Each number is 128 + 32 x the weight over its row's rms, rounded and kept within 0 to 255. Layers, rows and columns count from 0. Numbers have three digits each. The size before them is the row's rms in percent of the matrix's.

# layer 10 MLP gate, 1728x320, rms 0.184, rows 232-258, columns 80-159
101:130142159134106171117102139150146111079086160099094117117141176079109141130163122165113176107123096161081077139111122107161106122122101054128147127119133157135100130130154078105100184142092068149214180068103137137145111132111131095118136134
093:148103134205173140142125111142123120178115129126130139141172093137133166093100167157118126135147111106155136113177106150173074200121069190112198176119117136081176146128099129092115095132132071172237136189106203165170176081126128147130181088
111:142154074140161157131094166170129132121125143105164140078095140110154087027148107124108113059123165166150158135135156139135111137200128170111132070148102109086089129147120159109087175111080118132142167122139106032073211114125079173179153163
105:143142145115154089174086153124119121169153161163162075152138135084101077142120102118152144132125192170185125135097187135096152164094088131129080130110165109114059101116130131132167124139100161144097124131149160067193120143112174137109092130
099:116115146040188120087161108087109086081152114145127120123180129167102135118101197099164126102113140066151099156114132080117144115142138137125157152152184138104075154114151186098116144086130121157146159110087091105122124140095108128103102124
105:106183121120106181137104145110138145073102130173174111099196142177171100128132175142112092134089142069185189108139101094140152152139137140127146161163139144153140127100175070172094101144163150154131133137141128081064126072111115141102147173
112:129204104138154113120128079140138080130127113130159117119133128127067125127127198149152129196141163095110152103149140089112080117112081118101151100076129112064139124082141101128157135143127113113166156109111145129136140088086186139104162136
102:147118131156130071120148092135104166145176196119131153185092068159161169105125067152161141116172066157174055103129080113056158150195184107141171134109107105136109125144120149149094173145147138129112163071148139147101081098114134074111074164
100:157155146159167099102140146126140103122142134155179152168136154105096116065125120130099087143097153086114104158114115182117156104114133164169143096109138085117135098133125072108134129157181078083094152149116122112127092168097164129111176148
091:131150158146140122141165121137133114151124138127134125085115097166090052086146133130128106120179112167086107153135151076140112172125161160102098077115094125077103148096125150145098148138185079132102139156134145134140184136179122112134140082
105:095086141145141168148116148159138068130130116107153089094107157109167154119171172148168182164113097080108128160104135083041201094164059079102106167139161094120130127162148091118157123117166088190118154120107150148070133151083088119085120138
100:155190157128098139132151091144117168172098159186141141140150169162156082183109100116150183109145165082085098143163175083102123084183140144163113062145148129151100105155130140112160134107149099063205130097118103162127177149083143124105161134
100:147159169155101170084125087120103136111100184111199141144153130143104120133074085103111161151106112134072124093120119113146112160125143059156126174099095136099143131172173139167130143138160181158092115134141146110070117168087131064160127218
104:153107121113119187181182180156077146140087190162125155144157094163170125139167079104091141170151115177154114132078076176117074107110102129115064157115125152122149110118151135155187157129075094109120098174108141093119220086090105153108128117
099:117116152144114078145115130079111143133085154119117097100168221102165079145137100150172132117122132194150104109121195151186135120129132149157068143157151183157112140135128100129112205131133150132162178122104156176106144119115152098176079166
103:079136146141135130137124087115109126121136109130161133076122122167179090122162118128125141152121083122123125127114129128099142084098120120136167178100075117134117179073082102141154177112186122131150148146091144100125111079109086157190129134
100:119140153173160108177127177151084155160157113155128138202134069126152132145141117146121116144115085170121136071100098158128106145075137140102146133157165144085098087089055131149120107103107090146089130121116135139173068142085127155181194115
100:179144140137194109209092137099103104187184119098123109136180149129147152137144173129130183131083113123154149134114119165119165181088142109132163103106092139146179112105086061158111162128168150102157108062134186159097145153094141151170155149
098:177108134154117128173132178082132125145182117109134132124086139131154168088124102103141046065145181154170143103142103113115167107127119141117061139166122077097066095089170124159116155177107099137151118139130092106126159112141116150146144129
104:169110093117109113153095134097116125137167152076130087167081101094140142099097000107095095154107129172095122147117156153197090141132171139133111082091122115114150112158121126103134161153125105132098184069157118101156172174122120155096089150
096:151115091111118079158087086141120098159115186140125104106126158146116190178112118128095160131134154136165153136081128174136130115107160097114142083162143109103107141095158115061206169078119086035149127110081121150109172102098160104134172103
098:151062109134118119130145133128136166123103199108088112122104114147109154085143100139136153141165063187142102060046124110091159162178095144125142128093103100117163137173082181148126136158139121155154094170138116151104110123125134148121114127
099:084152119074133152190139138118159099109171141141129127189136129086116073136102122121188089179196101125099102150115158125172122149141106188079116138145140091103115151141057131145118102128157127091079122077152121146110139112096123105207132116
094:121101136124173117147137090126120118080155125179144099154234141111203095128113106114145145119074151150136155104106114113116109074143106121106166143138143133079171122174175123114143079076155134110120163083140102126097178150078079155151121162
096:120098113129118106158098114106122133113112144107112152121155145096137108159060082119090127175167091121094097123122108119126145130148093137146093143098171165136141077136115100078091045096159111058142141111136132154159123126115170146139104103
102:118149148232115134145072151059103089133147135046112160105139127150175086091086160133141079133137180131088209118071137131104128131126129124106125107085140108164147162102156113116135105170198109074153119108153042111185188055109171129134098157
098:098160102121148116134112110104187082115119103143160108172107149145102116150107181126121137082095082158201120123156096096160142127110104164179102120121151168122075104127135143125125206154150071149144164115147106140138074095129127129112135196
# layer 10 MLP up, 1728x320, rms 0.184, rows 232-258, columns 80-159
105:145127208144135111156108126121194113137084076126109096089123129198091096114173136081124088080104150132169084099142157153150157107121147149146137116086162155156159110147109118131101116162157149139104109148139117114133133222107124119182164077
098:129093137117142098180138142152119136125097135055145173126173055072110127107107107122181125149149113149164137088165103116116122103141147081113165148128077150070103136174145093133119105138197099128128106155162178139106088092126099147164131138
104:130127127181132065145089134080100112127126172149122131102116143134149116092153163155192172157162131127075072097154123191197144111092125135121076089110116126122121144162133145100132125137148132108130063132097087142150113174123132141130177135
100:126109171036133105124161174102089193160075143148126136135154130104167125175070126130110160169109151114135111105155099113065116146149113145177083143107155106134117150073138168135107157135067076159131155154117152131064131119122151078161141125
097:141128160148107172118105115160104133109135138173147104099107186125106097141107176189091143140083129163101078082211098089136118115149107068168174148097155108143157176156159074115109088156111108086124110180188171125118123136175120128140165181
104:124141086145103105145097138148029134092119099213110179172114082131132114159120144090129100125100123111149132154120128073127117110097132141102139142157131160179188094198081123164132087100137155066131134171084129131142117131165103112109136164
114:126127103170154124138057093121055065154115112175104121102179179107069119124150131130138159162123142125090149162093173060196118110102115170085133147094099170115097111169157120144131095111106150052174157063106148149114137141148136133113120148
095:131091120137154164144137204134095146146058079089114164081130144077176147162112115079134094141154143119118100112127150104081136103062147147097106122102130138158104157105149110124130199096101128131158163070170147104109195130145063113112129124
098:111134153200139131124123146114109078143144125129133077175144107170106137155169198141132175088098123123107187143109090123149152144095105157155168162092106104128104158125163179100098104098120103197118146097174137153124148121136116099096161127
093:144168146096079150127117112027121154124104171121098101131184110124108091146176153073153142139090105168087080161101140102157176137121145126119152137156152168148133133068103125094082162085121063108153128128127178133067139132117079161133029138
104:177158086135137066155094108142100113142198135148065092116104115109100139178122126126129154113131125092127186195112113108139193152107150098164080101080127194118128125152135185132160132143142177101133199081133094100143049160110143133168127105
101:125151170146079082218096196146071184101108107111090160131112126162118110148153155104215053066097127144133138082143162113089129096125114115128154158154157122072145085124136090136121114201140108057152157092090046099122134131089111129122163105
098:131158089137090106131096112114130129128078079175174096144194098132150082133059106151152098123138192100139107155112100136137131113031141125157143091124097116116011166168149100097136091077113096128104101118126091165107152097121154146200128141
103:140132123114107070142141081130076118176187060147182092169097182129113142162082072110107143169200154109133130136142112106103136133133106081160148078105106141121192122121127134090136131070164080159152134126134130128113088167149162165136116117
100:084064074147120168115149157172118116175094136071172151108119158147125152128179099150091141130153114141079144163134139162114113110130178108124123182134162151118141111116170097132192127142128114108158144106139168119141136086137130106106091063
098:132134080078114080116151052107096113098129152146142122139127121142076140129112196190155168128140161150114144128087137106081189122122163106139108082095069112134169104070121091128089087160080120138094118064147161185165149133055151108131163165
097:111109137112124159125098130082057143133155146072148138125136113159158132127136222151083151152156150096109150060071086085123116161110112134092128046165204114086164165171090052122118136144122132138186091138099153138137164138087130194160146097
101:132150208116145115123087062151112113080161174112112078087137114132138075113129191113110191128176090175097130090153109142161186091127072205114137093141139124121122164112119195130107147143173099128157117073065140130080121175119115129141134179
100:126135172156134159179192139122106122126147104102059121173105144084145053128205107149140154140105106112189151071058113129125176121143142074116084135072153125072136157090108144144071130078141022137143143107163094101169143124119189167097175130
103:154155093121138063073064143070127139167116164116136150092137140108132131157115135096157073147134140176147152080093193157115108140133136205111137134103135142163128119076096129151162153124105107112139161095113139115069170085160046120091094212
093:109099149120111179111118087193146126148137179114142128162124145088148153090079186136035098089105075158155168077153135118180124163142091077139152123104143128127171137120119092144160138138118090139159116125084175111113099096115130152137189122
096:169133067167149092074094079128135183128163113103150147131087129085170104135129144125162144119095141106151067130140137165121099114078221135102077172145067103133126130137105105057055156091138108163074197152154125115124117128133090100176104122
100:110112130146174110108157114166151103145120135116105163105156168130114107078113153119182123016174192105064154114090128123148116167108140131121198101185117133162153103111139100127154086114188124107159125161114167144123111177105121173117110157
095:144127145129101108117161082139077082132180154153144129198123102104137170144116124128099126141072214133116087110128113062129100143161131129099096149095147138048135083090071138132139126041143126146134149122127127155137114135124196134124122183
100:180131182108108124163112057106091071150057162103174113167108216120145098122114140165100115123193093137050141073102152151085127127125111133141084146136161119160112094080145128095138082132177088107119084098068137167130109150117121106143103152
103:213172165111104121142119127114146129176153138100118157095164100106142107125126082168108184177131136119120141094160145118108062107118159096152142154091141103171087102162126120122147101178147130124194191122151110195179131152112150186123097097
110:139203090122127135119129148165084185110172117123126060129167098160109160087190130102152143166134087121086120092169169162113118108164091088111124152062079099119140148151160043107146095103162155103074121177154150213096157177157079127130076111
# layer 10 MLP down (transposed), 1728x320, rms 0.17, rows 232-258, columns 80-159
102:144134165210138150070151139199145135195073087111109144082126162107124128088126141136126092146118119122100082166105144165140114112148059093099112108113125131104184137130100114073087163114129079147140134112106111138125132119117124113148181170
099:149080156135105101138157107068112118108159121156169134093081110101112135103109121091155130101105121117119141107112168104142125094117148077128136111170098160167116095131167145142109137091135164109097143145089107115081095144142161126169206135
110:113101148151155080109095152098140125113082092153121127165169134165085150178154103122151165076141147218126142170124086126079163131092161134170139097124111159145120118134153136111132119168151162123122093178136108157164146103100125105145144128
106:137129120111118127125198173060095156130088132108082182148130180061105151135137108137120106169165140170136105032133133179097129152151200096142143144092174115136137131073087116163092171110107182117156143114173118105163157123128160138163110173
101:128152117126103152203149154146102125083157136141111130143130119127179144137149087102140096122105151103190108160151105101134146136109163138154129117119090140097146142130101151151188099131109105108175110106106169071107094109171104049133155075
108:119101087089119171128167092137089117109139110138073199117153165178147149035123147110115147111114174125131057118073175173129125169096126173093130100195129146067132120125126191175095103187189134158132087127063136192139117040115098123158132123
085:138100161101094140089127099133088142089103133118096134150114151115150148175089117150115146108142126185077134183118114134176135137142110118067117169137145166133196135146121162171115157127126080087128128132115152091145116097122180182139179122
098:174183150095143138172080129144174148073135147141139051124123140138123115129174074166145125118096135167111161168094097040143099153103112136103104134043169119171138132080113121137180178137177107103158112090125220136162143108128109152121174148
102:143100096142072130185140162119116143154139178058112145129138084136164143104115111164110095145142091106109142159111104138162130101134133152148156184081098165116183207114151139166123100116145098146097137098130096128172131125140113231144138171
095:160160134161142092193122105155146188151099127190065139129180154133153147153125125123055127165121066109100120107112179083156127102161190134169202115132103122102128161151150148111128117106120065199179138099172028149164114208126133067096141155
102:145185125129175124110087117143075135122119146139121136154144118123111112166119139126160154089080146112168131157172152115157144124108145154147121113079079150137136134148103163147118141146094129132178142120109086159190077115100141100195116113
099:144153156100128113145090027140094139112172130120138127110126181167155158097191115102200136122163099138109112136165126146102143162154175156162137128115149123148135137077175148104151158133062158130128112157112166114134100118138156120125144086
099:097173117107089150123157091128077115068124176113133133167128146076129087134119217138095127161131158102124129084139103100216115161155101108142177188121092110056205120150158093130097117151087113150153139183185133122117066140122148119141128072
100:075170191138093107110109179099096125135151136154143095151058115106144179173092145115142117122116109151127160109153136179134122122084158160118136177117137150128095122170091203130092121077146096142152088106175160162133079135151124065123152165
099:163110094087121087169122128159195134133100103087135129159105108137190113197164099133165146097098142150120106118138107126121119183145132131121089151109101087148091091150162096107149111049172187159095126136113156153097103118180106085130044180
097:111166178170147197122111219156139174120112180125105177102186082093162163113106090088124141113134171113082172162125171139178112105127107088082166162132158166126115117123138132120133139138159111154163113149093103115169165170161109144127093134
099:127132099139094145117132074178130129167103156130080118111087094168140117123133122159080089147131136179094101151094130160125160169101128094094090177102124149115130042126145137118107130102094129145095157125111136106196088123163114123187140098
098:104131158138107160062146152135156136117065114098136168133122176150177128179128130127189116122163127193106119129132195108132163154111059105072120125111075107065134152157085203133136100135073093131167112189069146075146124140210133178098138076
104:137160136191139197144136120154125176110133119115079077119135127056137112175150151111210168117128152063067174123123113155140149128077159121112182113112115126107115132118142126155160172120115099088135110016130129096145158104088121128159106092
102:130117125148159167158147110161054127147082123067177095142177188066149146092104140120108109119167174163173117177160173128159103197102118136194138089111079129147102120072189178148079120133093079147157166130072103165163110206076147124117108158
099:103110166119087178131151162095144091157124088110082094131156140121143131104172140113106120161087105089099097115121130190103118156155099124120173198119087125169136170133085117210172096130177190164206223121155142096126120123130118109106133111
097:080118103130100181087175115105094138165122154145141151149124152142153173150067106137139081116084075128123108073137143142163106134122133134098138112117145178082130148117098094116166121086148169136096100148071144133144162204126100068081149153
099:184157117077089079119090194117116124136142108088200086101117136139181102176149152158159126096118133134130229075110148140126071085142098100102189144200152110120135182116123090114167136091153098123112116195133098113126146130213136143121116116
097:123077149080135204148114122119068118167105144129151097098030193173113100109111160149089107137171104125138099122079084128142132136205156074132132073128083157068117158082096109152160174127104159167125175098107158139164123170173150116051117063
098:133064113161130132192149094093157119123187098087168098127129071088132121162140160106095113122129098132102077110143149132101147132108135152093138131079170144120048082076109141113124165077157210124118140086119107151160124150136154156192141149
105:140138182135111088130107097149141213150142058143155136105123090121116144090056121200191143151136159140121165110144122168108102109103099081153147100128125155108136106091172140152057144155143108148093126078129091103131125113120158086161101157
105:144130117129151147184099118100170148117127192071035097076112122169131222096141108177146156143189067135090147179104159088124134131162119097076159098150078134122069075109093151113117124171118127130082125122151170174152103119131116131184083098